Each number is 500 + 40 x the weight over its row's rms, rounded and kept within 0 to 999. Layers, rows and columns count from 0. Numbers have three digits each. The size before them is the row's rms in percent of the matrix's.

# v: layer 2 attention value, 512x512, rms 0.0515, rows 151-255, columns 448-479
# o: layer 2 attention output (transposed), 512x512, rms 0.0506, rows 151-255, columns 448-479
# q: layer 2 attention query, 512x512, rms 0.0463, rows 192-266, columns 448-479
# k: layer 2 attention key, 512x512, rms 0.0467, rows 192-266, columns 448-479
v151 093:531496437432505515527458563508506499521481523536542467512489565544534508522455437560539496529510
o151 090:476426492491501583539550400450565503433462504517500499467519503494454537555503479455503507507512
v152 100:472524466554488517488511490477496474516513482494508474476471516505496465506540544559473505551503
o152 103:531520533473499552503595520499613490458563495570609465493536507515535447457523490518536481459555
v153 096:506482425523475489433471503542549550458581444492493566519465550520495519493548446499452424466496
o153 099:512502490522486511543579537543543484542469447512540481475427492487480560482466533406521442412498
v154 095:513452460493522537489519415466450500497487445476515464488506573387528572522548501514544505527407
o154 099:530475510573501559542538461521498494502504462532461499571487465434453486511468434472515528533484
v155 100:477478435531481456519521522533458460514502475547494524478581465528481537550376486492437441492491
o155 101:436471544528492462514513491561416452467509507467486522574484496509511563451471464463508523492432
v156 097:541565486495459523492517544527508499432519503546481513462476440436533541480465505585505429448532
o156 098:478603517484537428552471473562520513505521496448553415500528484525498488493465556458458593476515
v157 096:483481521449584482564494463507418485543500485496430534518481454465544422485470512554551527460462
o157 097:540507533445480522439477490531517527451494536488508506440467490441484474494565524522584493588436
v158 097:560466551481540536534482488581478500446499510460460491538524570517440431464492525591493548529470
o158 096:515505506512508525527569506491531459452506526535481546479542505472416607473497509494470527551478
v159 089:496544497489522476448509451454500457424493501458525575508447493485485497476496500491478539523449
o159 088:477538527496479501447440463565506501487487515513463496543531520526496495555507531547558478510515
v160 098:498486456557489436633534437487515502488490473506498544483458459449515470498429520519508481487525
o160 095:464537457518484520499496380517541514533522518415493545474521483483508481452555503495549489556507
v161 095:486536521532497546455547456516531535516449489479527486516449523551509485564550450515498466484465
o161 096:476519435545466421501526441495451528525518502433519517558515517517484510454506520546513544533546
v162 092:493549518488421491543480488421520541487510518565454572542556490589447572425540522467560503455489
o162 096:508594503522525466501465473501575483549502521430510485475535519511553490462548452450460496445449
v163 095:504540534470486468543466457507513566547517528482533490383492510582537501501504606528504483524458
o163 098:531535474498497510512472488545484491510529459476490478523556454548482494453544472490555544484505
v164 098:538509464549520458577493559499463480483518557468536482453490530511532503557533440497568435454529
o164 103:471517454450492572528465423472554534460507525473411438471458471519608462505496494486516472521468
v165 095:499589492538492503538522495544475551438486530504439523457503459529513600528382405447468512518509
o165 087:508477512498531523493603540500485465526433508447523540508481460531521512520502493430460526470504
v166 100:525523509481512504534470489474538519403560449484491460551481569462558501507526502514527450503462
o166 100:479523542569557513522551479575487509505490501533493460522569476504499470432571455519458516502502
v167 093:497550480471539516436487552510445503394502506548535549480591501418490509485460421469517539476495
o167 090:471492467496577413492520512541488562519559521512496484540473537430525520520585415489457477442514
v168 093:429522450478488481478472451577507480507502508544469553495536451490509455502443512469560450519473
o168 097:548446596496512463511537545446518434508449542521467543526485553572539532438538457449467511404554
v169 101:418460551511504561369427465496391475439548486457557469458528478453440469520546549464497449540494
o169 102:453505521424517478496564453540611493524461481530423464504513504492493526504505438547477510483536
v170 091:530540435411485524509492556532535508470548469549499521438503513470588493499495504518509504506480
o170 089:474483476573526546567520472488545450525504566514481490562466517517485515550536487524459532538555
v171 098:535558456524436505494461518524513470531541559499544468476432421451426533564522396424466507547514
o171 097:529476496534494530502482530524500513442514454480489557444489537517501543456491486462473525411479
v172 102:488532479430526544518531544477601522543492509504541456496509523435525505483489526407468581595541
o172 105:534495423553482590476499564487484520508513447500464530486507507493493544479508487512492520495534
v173 096:448576544415510469519479469506583542390460429511455478418565495465507504500446445442510547465546
o173 093:498458493512548453510504480454469491483452523454527541592529512547603473403516488515500525499468
v174 097:458528432497461458474502481446497601493482434553542482467479532529506426536463467424472520484533
o174 098:432458508470506497436524471541366468515523460528497440497531576469543515488459444579584522504457
v175 093:492469481442451475535476501609464491501447459534496529520477544558465482482487512573500500481542
o175 093:479488467501537504533469475484498528536494497432487443540492441498484450485456519474476537529536
v176 098:510544469448507394598511430494488493466509491512425512500521539498512506481460530513476526425558
o176 096:534495477420524458399460488463494571493557468416473528493543458483524476517544449516534511512449
v177 097:496490494550495605459501489517550526545443498474520498522524521627472468441509494448539499533486
o177 099:540398526451482414539503503512535453458496492505552487535521502473525534556474495516456469444458
v178 099:441482538495513540482545503485461447527515515528477471474469517472461610453500523454501525487550
o178 102:447571471515518439478500471495519518526431448433546554445489481486474493511537520551527492524582
v179 093:558520513455487538439554510458507565491514451463545488529568491589532570457463476520537552480440
o179 094:551468549526492477525592455482517490501428505515491491493465477486443498556503528420458504443477
v180 101:574439457478575507519507572533460543516511473512528560485509499443486532507458464566440411434510
o180 094:510475514428500479420552530545430491512478526553496560553474483484484529524484517507547484506450
v181 093:482474525583489550469543440555474487470544520474511472493515499475529489475432533458470493477430
o181 091:530494558568449485513497472576456507566517463558530561503514475493521487561567422513513473515498
v182 094:510459502564505448489521517492577465543440518469463544526396512500482505559511473506533498461514
o182 097:437521391389442537477495443537575522456543495525547432539511479462585524432511490485522498479530
v183 099:410565403477524482571507486540481501501546458487523495524546563527479543539521585515472465548501
o183 100:516563538503521400508492472538533543535518430496498497601543541583437465504452513454515463519526
v184 101:539405468481502447460549544541490501483504563540546427444522579523489527473513421523491491530445
o184 103:465522424530491524499461451535529506530547567486505406524468487507497447515488522489407508444484
v185 088:487512495510542574549442463473503523434588445507433500461516530539554546518490520544504477462498
o185 087:506472488548495579568575509524542516529557487433463479485540520482509530601449483431453470533513
v186 099:518450495473494520470452496518528528409549412468515562512501461462491484498543566537519450442491
o186 100:492510504504489504550570561504452534514432463532450539424482443497463527525474494461513519481487
v187 098:492466474492488502512495451486521507604458509477450458497475482489448534515499531538521499448500
o187 096:533583478466567486556473469540532464541434464429486522536519446540523489501525456489550454524522
v188 092:507543531499522478453528510477493506482527607515496503492560480457483426458473494461500471544536
o188 095:565481521493556403476520550554507507516462473432563538467520452509492541458535504539462521458470
v189 093:513473504451502469501504489471519419497446452529484442498482541496499525501448490563457503466507
o189 095:527516557426485470451475458451449506497563509473558518522544535506485487513503507535592450486485
v190 095:502475454524493495593511526481510462531457527571411497450439492552546456467474474496516527556506
o190 088:468496413492558510520502503496460516514483476452473469477434555449489515536523474534492516563525
v191 096:485477471503517479493475431563478511496432507518374486490461518476532477370478512488508555474526
o191 092:519475484496477540528516523513530448508490525483568503470499512504468526508509527458423493500430
q192 082:458531511504493534498490442485529537507496512529570433488481462584543478471486488491503526473506
k192 093:550545473473547534472426561443491450508540570518480554527551464465467548544537501527576461441516
q193 101:496530474449478526575523471509497498499499489568560500497462479475573525498473423506476469541557
k193 091:503521446554449535449482526415489511508482461477434464491408519473474535514516560442494499439504
q194 095:498457476462541462458409527508473464472499523526452551513468484402489520504544480473466493458543
k194 087:475485472499488523621521527525500548445555487502574544471540525570553499522518491549518523502490
q195 085:473533499540559482530503522485498483421499567597592415456515540507495519486547526415489407555520
k195 097:481492495486512476496482521370480472515523508503495536551527488435487525522491536504466506449503
q196 079:454544509586414492537529478515465529557399440476543512518516425531525531415458470495470567532496
k196 087:508502440473473420481479502478509412496493546508453525492506516494491551500530552477496464502475
q197 094:542473495487530583462506450507558519469490489596532412508483515456519541526525508500451467474526
k197 095:445509558468553520518492593435607537572527438519425516558492495510505510477460489557513490525505
q198 090:504525446545470541529554518425486512426445418550512452543478467612545601524550485488471563507516
k198 095:380465513498504588520486524470528524604432451393458382433473519518510527531443547499505520524565
q199 085:518520477484531473533466524470464480492548528488507550482512477478540419489511406500437490519500
k199 081:494539458520445520584528501522466529527445461439519549582494570487451555524515526559465556575491
q200 099:496384539456472582477504511493506557492529447509545465490526494488521421549480462499488524497471
k200 104:502539456518528498510513522486549531501511464452407515483421531489515491516437480468461550583546
q201 082:458549465458485538492472512587595496491533520472451522463555515486510498480456507573486498534483
k201 091:523474530431449499500543487505558554450510523496540462521541571560622525567486432461523543481524
q202 093:446459415566533467477428477495415523495505527535568529449523476538513443462492512489520520527488
k202 092:537453540468498515554532477445512501513478566549497553598459499491470494499489527502435535514387
q203 097:439514484448486473495531452541549545478495495470502455494563505505504425543522468422536523510470
k203 097:533502555525547462519521561547470540452543426515489480472519538580562527500465446505458516535568
q204 094:431525528532528463483455528489524490508521571509402510452498518445525483542470556475506501512492
k204 096:549495498500519447477532456432517525473574479437513551545512487521531515471533480447520530472471
q205 091:526514524489454482543506487535479494514533483535490539494486509580476488461539532521524475555568
k205 096:542468545546525521531517524429512433530477486460482471486450573506486530547480476493502479443464
q206 093:541537557471504428431498547451464480571547524542457545460494505483548500459484407520522451480486
k206 100:527464533510496520469495529455481490562506480482508449419546527453396479503497492483505478529445
q207 096:505468546430483528437520545463482459502434495511480431541531470550542548491510470580464486510464
k207 087:570523423425557502563496493502575414498486498560486489465522553482515468501494481431500500488438
q208 092:506510502566546482547470532435522499515456514547537624509535508480561548433542543511467519504487
k208 088:491499454471502523496530493480491488529519511514536552586485458454503508436477625468432487570555
q209 093:483528520468488499507523528511477499528481533490512476499555498464507539498551456481518611448491
k209 100:510477540461527448479446475508513466529487522532445462408516536464447435493475530478473493498521
q210 092:430533505507501460482485445485512515513524493500401496469460492469517534549492525456450551458528
k210 086:545524529510561560507471468535508517453453517443529499513572509540515511482512371440490485505558
q211 091:504539500434425495496536546474488469490494476540421475458510474416489433505489472513571480530491
k211 100:466519559507446449501474511524485461540472470469509407441481511519383515505486454460544551468580
q212 088:493500548536469443505481451468422518422495543482511509507590502502506514523574524458545509537498
k212 081:514520466453584491501503553503414401499546510616504536514468435529566490481496610454446450525452
q213 094:558491554484487433504490508465533452495471464471501501511463512599419504488468452522512520490462
k213 095:424518452422508495469458542469463516583503490503471478419445464476505514489513539547585484464549
q214 099:486424502488477576527495384521482534483508485516515534536514543447483551451448441422471469479523
k214 101:500530479548514547488523540532510476471526500518529432548521531489481541500468547496439504522455
q215 103:513493521484533521474481483483461470483526518509512490485520510484557458540475528514504580430544
k215 093:567450491525593410501575514494519531513535486521519523523489466454496544482521531514461490536462
q216 095:524482571476498422451531576439484476534488496508430497489520466476475507431523448452496526532466
k216 089:561521489506506494474532541493523475498539512495466536553490496492478520497505442455531510463558
q217 092:558467485510531539428467459546563462510551422544493433457486513506531439491487572496408443410529
k217 101:569481487525481532426459513467511512462518497495503481496478538490577586537471491568392474514452
q218 097:535473467471539510483551390566390507549513586518537521482508421534496510511562529448481477485495
k218 087:491449475505542494522517494542463520421523553529509480541548433405577531479482558551472472500519
q219 102:488546490500518501590499450507463469479547536491514526594476507580551482462448497523470510476483
k219 113:483481467423496475474478548458554510496447505451479496461463479472574502513525576547515423493489
q220 096:499535513463424482505463520507432424553508452550496454553599495497539497481449499478484537530541
k220 082:541445542477504509497522515503549508547420490564523541449485523576499535445510528518524592496555
q221 096:547464468524513586576540495541502521477497457503543529536495514543527487476471479558495527536448
k221 110:552541456505507535514502482571515513516533512469524563456445460432609507568535542455458478499486
q222 099:491527535483477557467572468459510526568452508546486452497454553462496511479459476511495484520541
k222 088:469478490524483492520544577433430408562466517532468512534512592479423480481503460470538534486528
q223 099:494475525543612468476466550555546496481532521427492456457441463532524537499530557483474527513535
k223 109:522469497519535557472529433501515483461518584555483518593477509501509507524445464538494479544476
q224 103:426551493508523450514434567491543508541554484491450528530463534461502456499532487460542471481523
k224 104:507530550475445509510466516423452453494453497511489520512517486509429495471494440513526544483549
q225 096:542545602464485538473496535465491452522560477473472474522465528525556580497518508430496497504456
k225 094:492564536546464461481503565484515526523419556532510508516456461557458441453535514463534552485522
q226 104:480464528640559455542492535520449537441527536480510509507524575491460455465585518570529482416523
k226 092:457460588488530455450518469484502507515504547497514492512592407502551559541534580558466526472530
q227 100:507541451504555531541546471526464484451502539431492478530478421509487494484520494448494558496502
k227 107:426505447503435495475502537496479498564517449549505537532473550468506554433528482543503511522504
q228 099:535493480512591489490566534466472515464488552517532511548517491472524527470454423535518499459448
k228 110:513546547459468476438488503452492433482530519556466494544520546520438540404486505458518565465493
q229 102:501517444492438504476391497406527496534489518510469460529471538469530466511531521550509525509517
k229 088:434468477495485469556554522495475485485417487426539605548503472552490509438543555476519552469458
q230 093:433573485596420443521440520482570470490522523493465501524528571491508496503498493546540505510502
k230 108:442546503432480479469430512562441439460524468513496546483494549483438556460477478518489515491495
q231 098:568467523497493500510512527505450501467453466516517478492499524519493585570513409429535493487492
k231 087:482415525456498427470545483493452422505539465455459499466424494500482559393481522522509563511520
q232 120:521451466470465484535579445532546506478554566475471561544521413447519491565512482522491442613477
k232 079:460521439507474566473530561570557543538514486442470421397585594543492475567597495532516509520560
q233 092:523447561497466500520513546511489488464528520464526464409478519603432496523525485528493489502433
k233 145:465484531510442456518478479467474454479478466554459506522467470508391516463538474518538486465492
q234 092:527458511426484522575529482555537481512546525545480607479505423497525534505452462474506526510458
k234 089:543528477513539525541523490558560485516502417445488453532514452520536525525547518455452426532538
q235 106:508506453534508519576513479535456501546512484444517498449500458606485523514502510515467421475548
k235 098:461569503542391523543435528560539499547425476513528437524480509462551493488580528467556470479520
q236 127:558431492549578505499522421534490552482547548454497481523509553530542513552512515470435477536472
k236 083:512470486496435521536500487484530548456491478458473533515489498457498421539482449464492505482493
q237 091:510472503593482480450484540450469506543553503490497481548509536415489494512469545497498456522535
k237 173:450533549492443507473492536470468471504405462507508516469502503531418521435480503505568566447526
q238 100:491511543528582460520583506531505489463481427440522453481492511510468569510487484497497541566501
k238 102:511526526460529531516475466517443537464455544532505509520509472502495506569480418528546483456459
q239 104:472529511504480471469525525482470567563505530492509399441444491569454477527604482513531550494525
k239 103:594464497518514424580581555499483446512494522567507517492535481426496530489517529448478506429446
q240 104:497529505420501578422506480511484470539491468479465501496479477514493510496513404487447468490510
k240 109:536530526579484481567518588486446473472431552539471488526481560409496518579449477495594535496559
q241 103:458574479514485435432485521524504528468417441608463510498514472506463494510471478559551515530552
k241 093:467453510457528513477448463508497492565505540417567641474516498508521522498460527516485462485530
q242 102:513488526489490509516547462425570455536575508500464491467464566509505505466570458457509518501509
k242 100:499506503478465519495528520536539478492501524498399547421412512532578491491440479526472560479492
q243 107:567524540525497577454474536552471452500492469542451528517512497499492443550467533501486515533423
k243 105:490504502481490502480428492459499546402551499525535493553511541554546549413482463459557473537492
q244 107:476497519493500484453523479491457482479537514470547442495501474471503502422489513533540488474489
k244 105:454529511457495475502471519552451493510532399492562452418539493541418541488555476462540511565441
q245 105:508404543477506484439490491412425478493536490464444508473486534466482453505534527524432472438527
k245 108:525544503455359466479485485506520531530450457582510538500543516527482569511471466504479512484566
q246 102:484518476487581503506483541491488558496431513470535500521515478529565503476488483507574458463531
k246 103:540510514502426484518517520520482495506518449541544449493509515409488503490562516467519541538443
q247 105:475500415567475521469459485494534467576481514497405534513404573491504513524443483541518454522584
k247 104:416522515462469479479505497470463534450416597485510507542501496545511525460500436485513419456581
q248 102:497508504542480514502500518527513566480461562582472497454484509484485482468479422423561476557521
k248 100:534496495526568532481430497473436431483559504451504460508419547526507460429452539482475480461545
q249 105:513562459546510468509432522460499490540492453489514500553550518383431481492534515517509480557537
k249 105:513503511524553485538546472581529550467480383551580517410497478478456487436452514514536542504539
q250 102:516450563608530473458499503498504489467526476409547491490514502398478449500517497464537447545573
k250 100:551499539511562452484527550544416549470542484466494520489504484440484465484464519508470478562440
q251 103:499501461526493495568488552556514474413592513456474539541552537537498530517549516563449565492492
k251 106:468575517489390511490517461492509545588454499578458511467448561592494495493542475512506481503483
q252 102:492545496421495437577500522588493443482494531502529518610522440482559509463447459515502499444500
k252 099:489518510501456511435448467490515538534527485524470495482492581531480451521499492430488481495511
q253 106:571527510468481491521489499475500490523480437520475551538476440565506467441444529568454510502536
k253 104:438462529441447481473516562493556502491465458550506524471455473528555474491564435429470481559509
q254 112:518540604551506535500441523426541496396465478461506490488516497512456557428602484461541508475502
k254 106:446500483520502490552541478477447520527492531506484512536492501544528470516485436526421592476494
q255 111:515514450485526516529553571437561456448461512488469535486465517496497553431502463504511550477395
k255 110:460525474527479560493493518464504529555449508510512481507438526529489531536527486500524452524507
v192 097:513481509490453487494515443484433468526536477445524563449531495480544464458618549525517458510454
o192 095:506515556540476470467492532514510503509502561470420498433517494509546518517556471482426483491544
v193 094:501525532511523449446548544447574586466466434511568494523503551504490548461485448497490428442475
o193 100:524433520511524507465521508519563526479446480587485447493481493526439450478516493541445507466447
v194 100:492543437461483500574577607519571460489511476530469519564497497516516495426517426501466503507509
o194 104:465500452549522489488511540517525568511519458511571527491421456478525498424540585464527470532500
v195 098:525474497543455543414572467498447499535468454496480431541543472516512482507587472443484537492535
o195 101:441508583481501580507454456440466456463422466526458505534435483419530489480513463509566445483473
v196 100:456504486452523503530413439458528481429510532563502502489534584516495521564512549505549506531507
o196 103:557540435476503514499512484492477480482563493595526488592465493534495495475498563493388463467517
v197 096:488480469464493506550518476520543567594513405463511451510499499477556474459550464530495500449587
o197 100:476594498514490529458467464499510486512514460518498485529480510524484547534477483548589584568450
v198 097:473472496463449533459566419501487511566469486411539510521531443522480506520504496557502486564490
o198 098:483514459448445523515556479587468448438507460525463498519523481534512559538458434548558468462499
v199 097:494467488495468481477421479497556527509565467477542489471488502578433561482485527499494527570478
o199 098:500488558561456463460466496462483473428493471516498506408512508522530543456532570507539462483454
v200 092:478457561515417563501556543536479484534515569490525559495488494517532485512492506562545431429522
o200 092:490468459444466583505513472457512482525457514506519499440478558507604517486519509494390564367515
v201 099:461532511536469501439491546454425474469517537495577499520491492530503471513495408575483511456418
o201 098:519551467538527522485476458400513533502515527554501578376490458431446489592551549511474535511506
v202 099:483532529543494465457491518511455476512542462597474485430540536519451449490576492550456465523459
o202 102:424488573538536553490431548478512576557504516512452462498465469549530492454510485538470430479598
v203 102:471526433537526575547508484543476453443430515566590442535448502461498433456501539554554512575519
o203 104:528487484531472477514550508499429476508482501544541508602512490526524486534477509442535501465495
v204 090:504467498527493439537480508516472475460502453532376476487541507581517495572561527498500448477490
o204 096:539559568507511529442512452498472485480462456473474519515575536455511486505481459481461457489510
v205 101:559461478408482469466483459462557605485495515450547469492522522547511455529541513432529501511500
o205 087:542509494501411522532457495520545554546479522501487499497458453496524461540483469501519496495478
v206 101:493486531529461445467441468496561580445545491426511453499508500554567467548541505508494469457487
o206 105:415486431543588470501523480561487475499520500510494516578578479493503447501452491472466541436468
v207 094:480465513487550470509476496492476547499528509537487499445513500532492440491523495455433478474527
o207 093:523532475472543541499500565468455532505492513463533512535525572453451502467496506533547453475489
v208 099:559474465475482459492493489507448525552486504500543543505445496520554490551583476509570519473441
o208 104:467528449475533514573560469482597508481484518458481497472467497500533525543539531470454489471520
v209 098:494525521408502476509452432501464520570475535478551442519491568513499542535440415519536430507421
o209 101:435529448559518474472471453472459495477561508522470549501488525534492505487538556579489518461511
v210 096:488510459442535459497467458508500549515534513480453494489533540485447475503482438477513453487461
o210 103:532469459520533450399553478485507509471505522454535505507471551440396494530474494511496499495503
v211 106:449477444508487411492542476570567478452475475407446562536541531504556552489413538446513542537514
o211 101:532499474445458497465524425512509447466468560435485539497488515464558452469513521486468552517523
v212 093:531474472461475503458430526482536506533477441554550512453538553529492450505497498405524596477541
o212 095:512487501557401490532489446508536461539485462526454554506538506494525437630444478491487560472518
v213 096:481530404447561430385450499474538479501529453500463553481497509497546540496554586527538492500486
o213 095:521496530445510481463526545528487534507448525475462485486529556533494488529535467546566478508507
v214 102:480554545457464456493456498513490558504458528453529535485555519512480465498498558482502506502522
o214 100:535590527505500553467522481557490485484485557508488551512449522484509510524456451551463526428553
v215 098:535442525490492514506455546481505467488512491561463468561527556526497560491475522534463484483438
o215 102:512503421544444484461477556471475513523512462463559528488461437502466478434536533540461421517546
v216 102:490529522491493363513529404482565527515478420511477540549531487520540484462448529528492515544491
o216 103:483563552437541519471465465473496474457431462500472505528477478497560566534492540477558537524475
v217 105:536477560505547496503473529550501523499569488516492459435450520487553490491484479481532494431530
o217 104:522449517532525473492467482408468541562575502466492494551491514467472481525515487487476511560505
v218 097:510491582542427420532580499503525445541511448457551436547477503474550482490477473521493414462533
o218 099:473470506523572495533478542447540482503480502471448483529464497468445503524477554491476504522407
v219 101:489554530479506470469515506482490485504500433475547477511498419500508467513489529524458574477511
o219 101:498461496482470480540501486503553406474497519492482552511505503517449595464494466519521541529533
v220 093:500482493530423432559556520563465521541480457491545463495439556524552468538570513519492502502565
o220 096:475478522491492516487422488511452501557511469533447523512491459446514529485463484504526471511532
v221 096:494527535500487527523505593540531459523511476526499513488544527524505487504494487532546462393506
o221 100:450488468506523463515462525474494531531543541479536554569593511528566455466542514459466450449517
v222 098:524487521508488519528442445481441437437494546440553526458500404474518518527502485589484455440563
o222 100:499495466444431507481520511586533466458625513497517576507544515524516466539511521507527516492500
v223 098:489495509540505530375498512527588449454446443460578497466465525486535505527538473467553502464515
o223 102:452460453551508544517426423511491459463495478497453433567527497488522451585531478555490529512529
v224 098:477501419473475474543514387458448481570460589501527446549491489499449509493483480541556581554496
o224 105:508548491508534501440470468504477505513491519501451486413475581509474554530520463554497450518422
v225 104:526576529554496480498507437542441523546518493530544488515507561495450467551477471463471491512521
o225 108:477513526550558587520480527479512491500478516501453519487556527498457502569415488484479546499522
v226 098:467505583491531505592466476465492501447487501544469553522554461516437532548519505515524500494596
o226 097:486485592617480449601504554495476492564529452502577541521491478502519554542512510496518517519506
v227 093:560491511584476483522517527518508433495514489424497469552507501543542521528535501559529486503514
o227 100:522521560544446479488435496491511491512573523551445552519531545497538495512525467512450474535511
v228 097:478522473544486478581419511487512489478489457462521509480490533588474526459578503470468416519485
o228 099:538536479507541422518530469496461483515484478433473427542550542596515506462476520449518461512502
v229 095:497515493581578500611560549477516469522515492532454515533446484451539481507465545520502508462463
o229 096:530533515499481504510439511450472490495539536481503457463497453471536445488581531518542498531500
v230 097:488518568471549470482514511547477462530548458548564597489536529516508527494505527408478559532495
o230 100:527535498486488557547511468484582483488439470478459491479522556526530531562416513529476520518478
v231 102:510475501463507486440537576564536487589505489500509464547516491443456516472498474449504545463520
o231 099:463499524436458517604532512494570529490471516529500454450518555546589499521482537499525491479554
v232 104:499501506473413485445504496482470466490473534511496534529485531549447480486616489464492471501525
o232 102:466505497491500478484499501507482530530509520573538509512519488614503478505480523512528497501487
v233 098:506437538544486543486479527477436489438439492456548477494478451408499526493478485525497496482443
o233 104:466457537487486509518482474518552422500599543581483420588498489478431567513476484494411528484522
v234 099:501539461568463533401460531483553494457447472521496558503451550544503465497446516610542481515513
o234 105:459462524478530577547449466499543519574592492495406455488538452543506519480527525530480470474416
v235 098:480528544479554506536462518560509544511508500504470470501503505398478427512535503440502426566512
o235 102:527490547538570500528496417472463505544519556550537469536542453446465510551437564457486566532508
v236 105:485507566471480474505510531531516464487538584455442507388520503466461452524584472490494506509469
o236 107:531477450505482452525489469549451477432611534532485506586564466475491515460511493560457426486503
v237 098:524518451447570463454469565533579487495537473430522451541513531462504524454423521470431396419474
o237 102:515460533463495512426501531508504538505495492544581494542491478553462475482520563383450514491491
v238 100:516569521505571494419612516463438488493522492487480485510512455430511539468471492547443547488446
o238 097:438481489539457428481515534545527505510427487582456549497534459505487473546529503512544463560552
v239 095:497559493519451507495558544483549520464522522508487465525463492589513538537448461484517586477542
o239 100:512566489527501569519498460520574481508554511615450487484524501547494585516505439475568519487497
v240 095:556479515541529510520498520526503442531512478476517480404439496525585492491531519527510482569576
o240 097:457546482579474478581496464467505472536506528498651466500494503446457502476467478527489453501507
v241 095:525504514540467518480532505476515536486528415525585464496542524409442579515540471492506477494506
o241 090:484499476544459502544474455549605518448510510513492461476467488440500475516421513502458570472520
v242 100:510464543525485508525546468566445463433530495526451545476487479559538485479476533471522532480494
o242 101:502493467564479607508553495513442524538511459467514501482498510440483489505518512462458538470507
v243 097:462464519415495538485498540489538552476501497529492569458499544466487510484472550423481560553482
o243 103:518507494464500478516541563547478453495475479523526540501485538494495495454516475482500522485461
v244 097:567520527494531479523468572456448444474521541520461541505508574532519532518502468499462514545507
o244 100:521451573443465551542548541604530489533498506572399519557520540473537510425515441471426497476483
v245 099:445536482530497517545587492435477504476476532505586498528495488478488424557492440526454440510567
o245 093:476486434510478506514515426519525513473516528598489502489499491555460539514453554536399475564466
v246 099:504444492428504463467543500477544441457501558512478496565489502445480492443497518433419490512420
o246 096:482432493513545519536588536465518458448500517493451474485456541524480502525502554507458527459529
v247 096:451479584520470471460518539469491520513460481517431459451514538536478455516481538545489520455575
o247 098:475523515542506485564433513569443434451508458492528528555533495485498480431443499508596571481527
v248 094:536490541554471526479511479536418499518560430591471477448498583553454503519512500453531395532554
o248 102:442497504530512516548404546499508521435576460429464472477552500520470490512519530516440457455531
v249 105:498480475515492420527546534502528492550517546458534478409453492461472468510415442553485464470506
o249 109:542529528512435470488533514554520485508501546520472495461482548471495492530449490536484554472468
v250 096:535518512454521530436469502487493501468521558621539453537558443467552522443576469497516512481484
o250 103:417497448503533532528530520511478535532441502471492506510490532536487567571504489496523482527473
v251 099:501556505533475527435499427529471485475506483509512528470474453496531488468497437589517567522486
o251 097:469558521504485502534482526517397460500552435542447473480504535514484547399514501508478567471515
v252 095:466492575502463441466519504502462502519434440499548516456537532426497564530583493545533481594541
o252 100:531501535460509537501518497538465460579485539473425435512459563458505564436485437481481524454454
v253 095:500429548523505494497537448497496581564460529517521594465426532523520502439444501495528469523541
o253 103:548482490456511517515527487519539450480514520548521543478525459545540560533520459427465513503530
v254 098:509519513466463552592455500461492508486485513522497507544483469471500448522486407498504482602491
o254 099:523532519538492524487554494555565494496504402522509512519503511466509493518508436480465497463526
v255 094:514495493511497502464543453529572481487499502482452428563519505505495431486626528490461435536470
o255 099:368517514516564460544500517481463417471490531562527531551475483543437505437522607575562519548500
q256 084:413470464432494465605519520474506525515515452526499450469495497513422489579465433588514500540581
k256 101:480514550523465465484499505490427452483498494453506522486478517482465490513510493468590522413524
q257 128:526524421535491496526491460489494501509559454517496521519523554496567462460491493492527459552446
k257 112:532459517509510496474516446509544510416569442541424565484489470531509553560440467561460552538572
q258 094:475535536536498552437545512454537535534538485561468557443478479525536408483593488526558505551499
k258 096:565510492440514580556508527538547525483569510499485511564516504519462558531434504462486449562537
q259 118:462468595496494503518478486522420512507505533523510517512469484489407547566488523469498520471517
k259 113:511508509441487503442527520456519459503436472486447487575469581459557506438523519476476555551512
q260 103:517528442509576477505499481526536511477588469519547462526464496494589465461491496540473406515484
k260 106:544489524577521511525476469519528499505513481456494542554553463491527494542420469506401505509557
q261 095:559596492500388533460406465509551485471529483532486515564536502497505432452478486511506476469443
k261 090:501539511468644483521574496534567579517544503477494507492511559505520470580532521518492510576530
q262 095:462517481532516606521535518527535519505500448556476487443504472451507443479499520445487492549480
k262 100:472502498492554488477470454424512489539509480478395515530536540561528551624518476456517520506535
q263 103:451590487497510505532458526530515505535544476448495445471498507512550458484524498502487457550490
k263 094:540548501441515487456508517571543502484575474496488526465492496498538503588437527515442485554479
q264 096:464473514403457499479580512559506523479465419493463557482519503458486544508443462437528517485549
k264 102:472480516523529551477442526400453439547424523455507499491542505498472496447493485474547517483519
q265 106:492471596539489535533636480503459477492450438506492559468526482478534461467474533464547561501537
k265 096:543464517514536456472379547412534477519523522516496475498471537514412512532491587439522467525412
q266 096:463479585437582467537498509461496444536508511561519507545531504524427525544510443533471556561474
k266 091:431464486489451446566472444461474455481426427562475511502502525536443526509485479496547493409530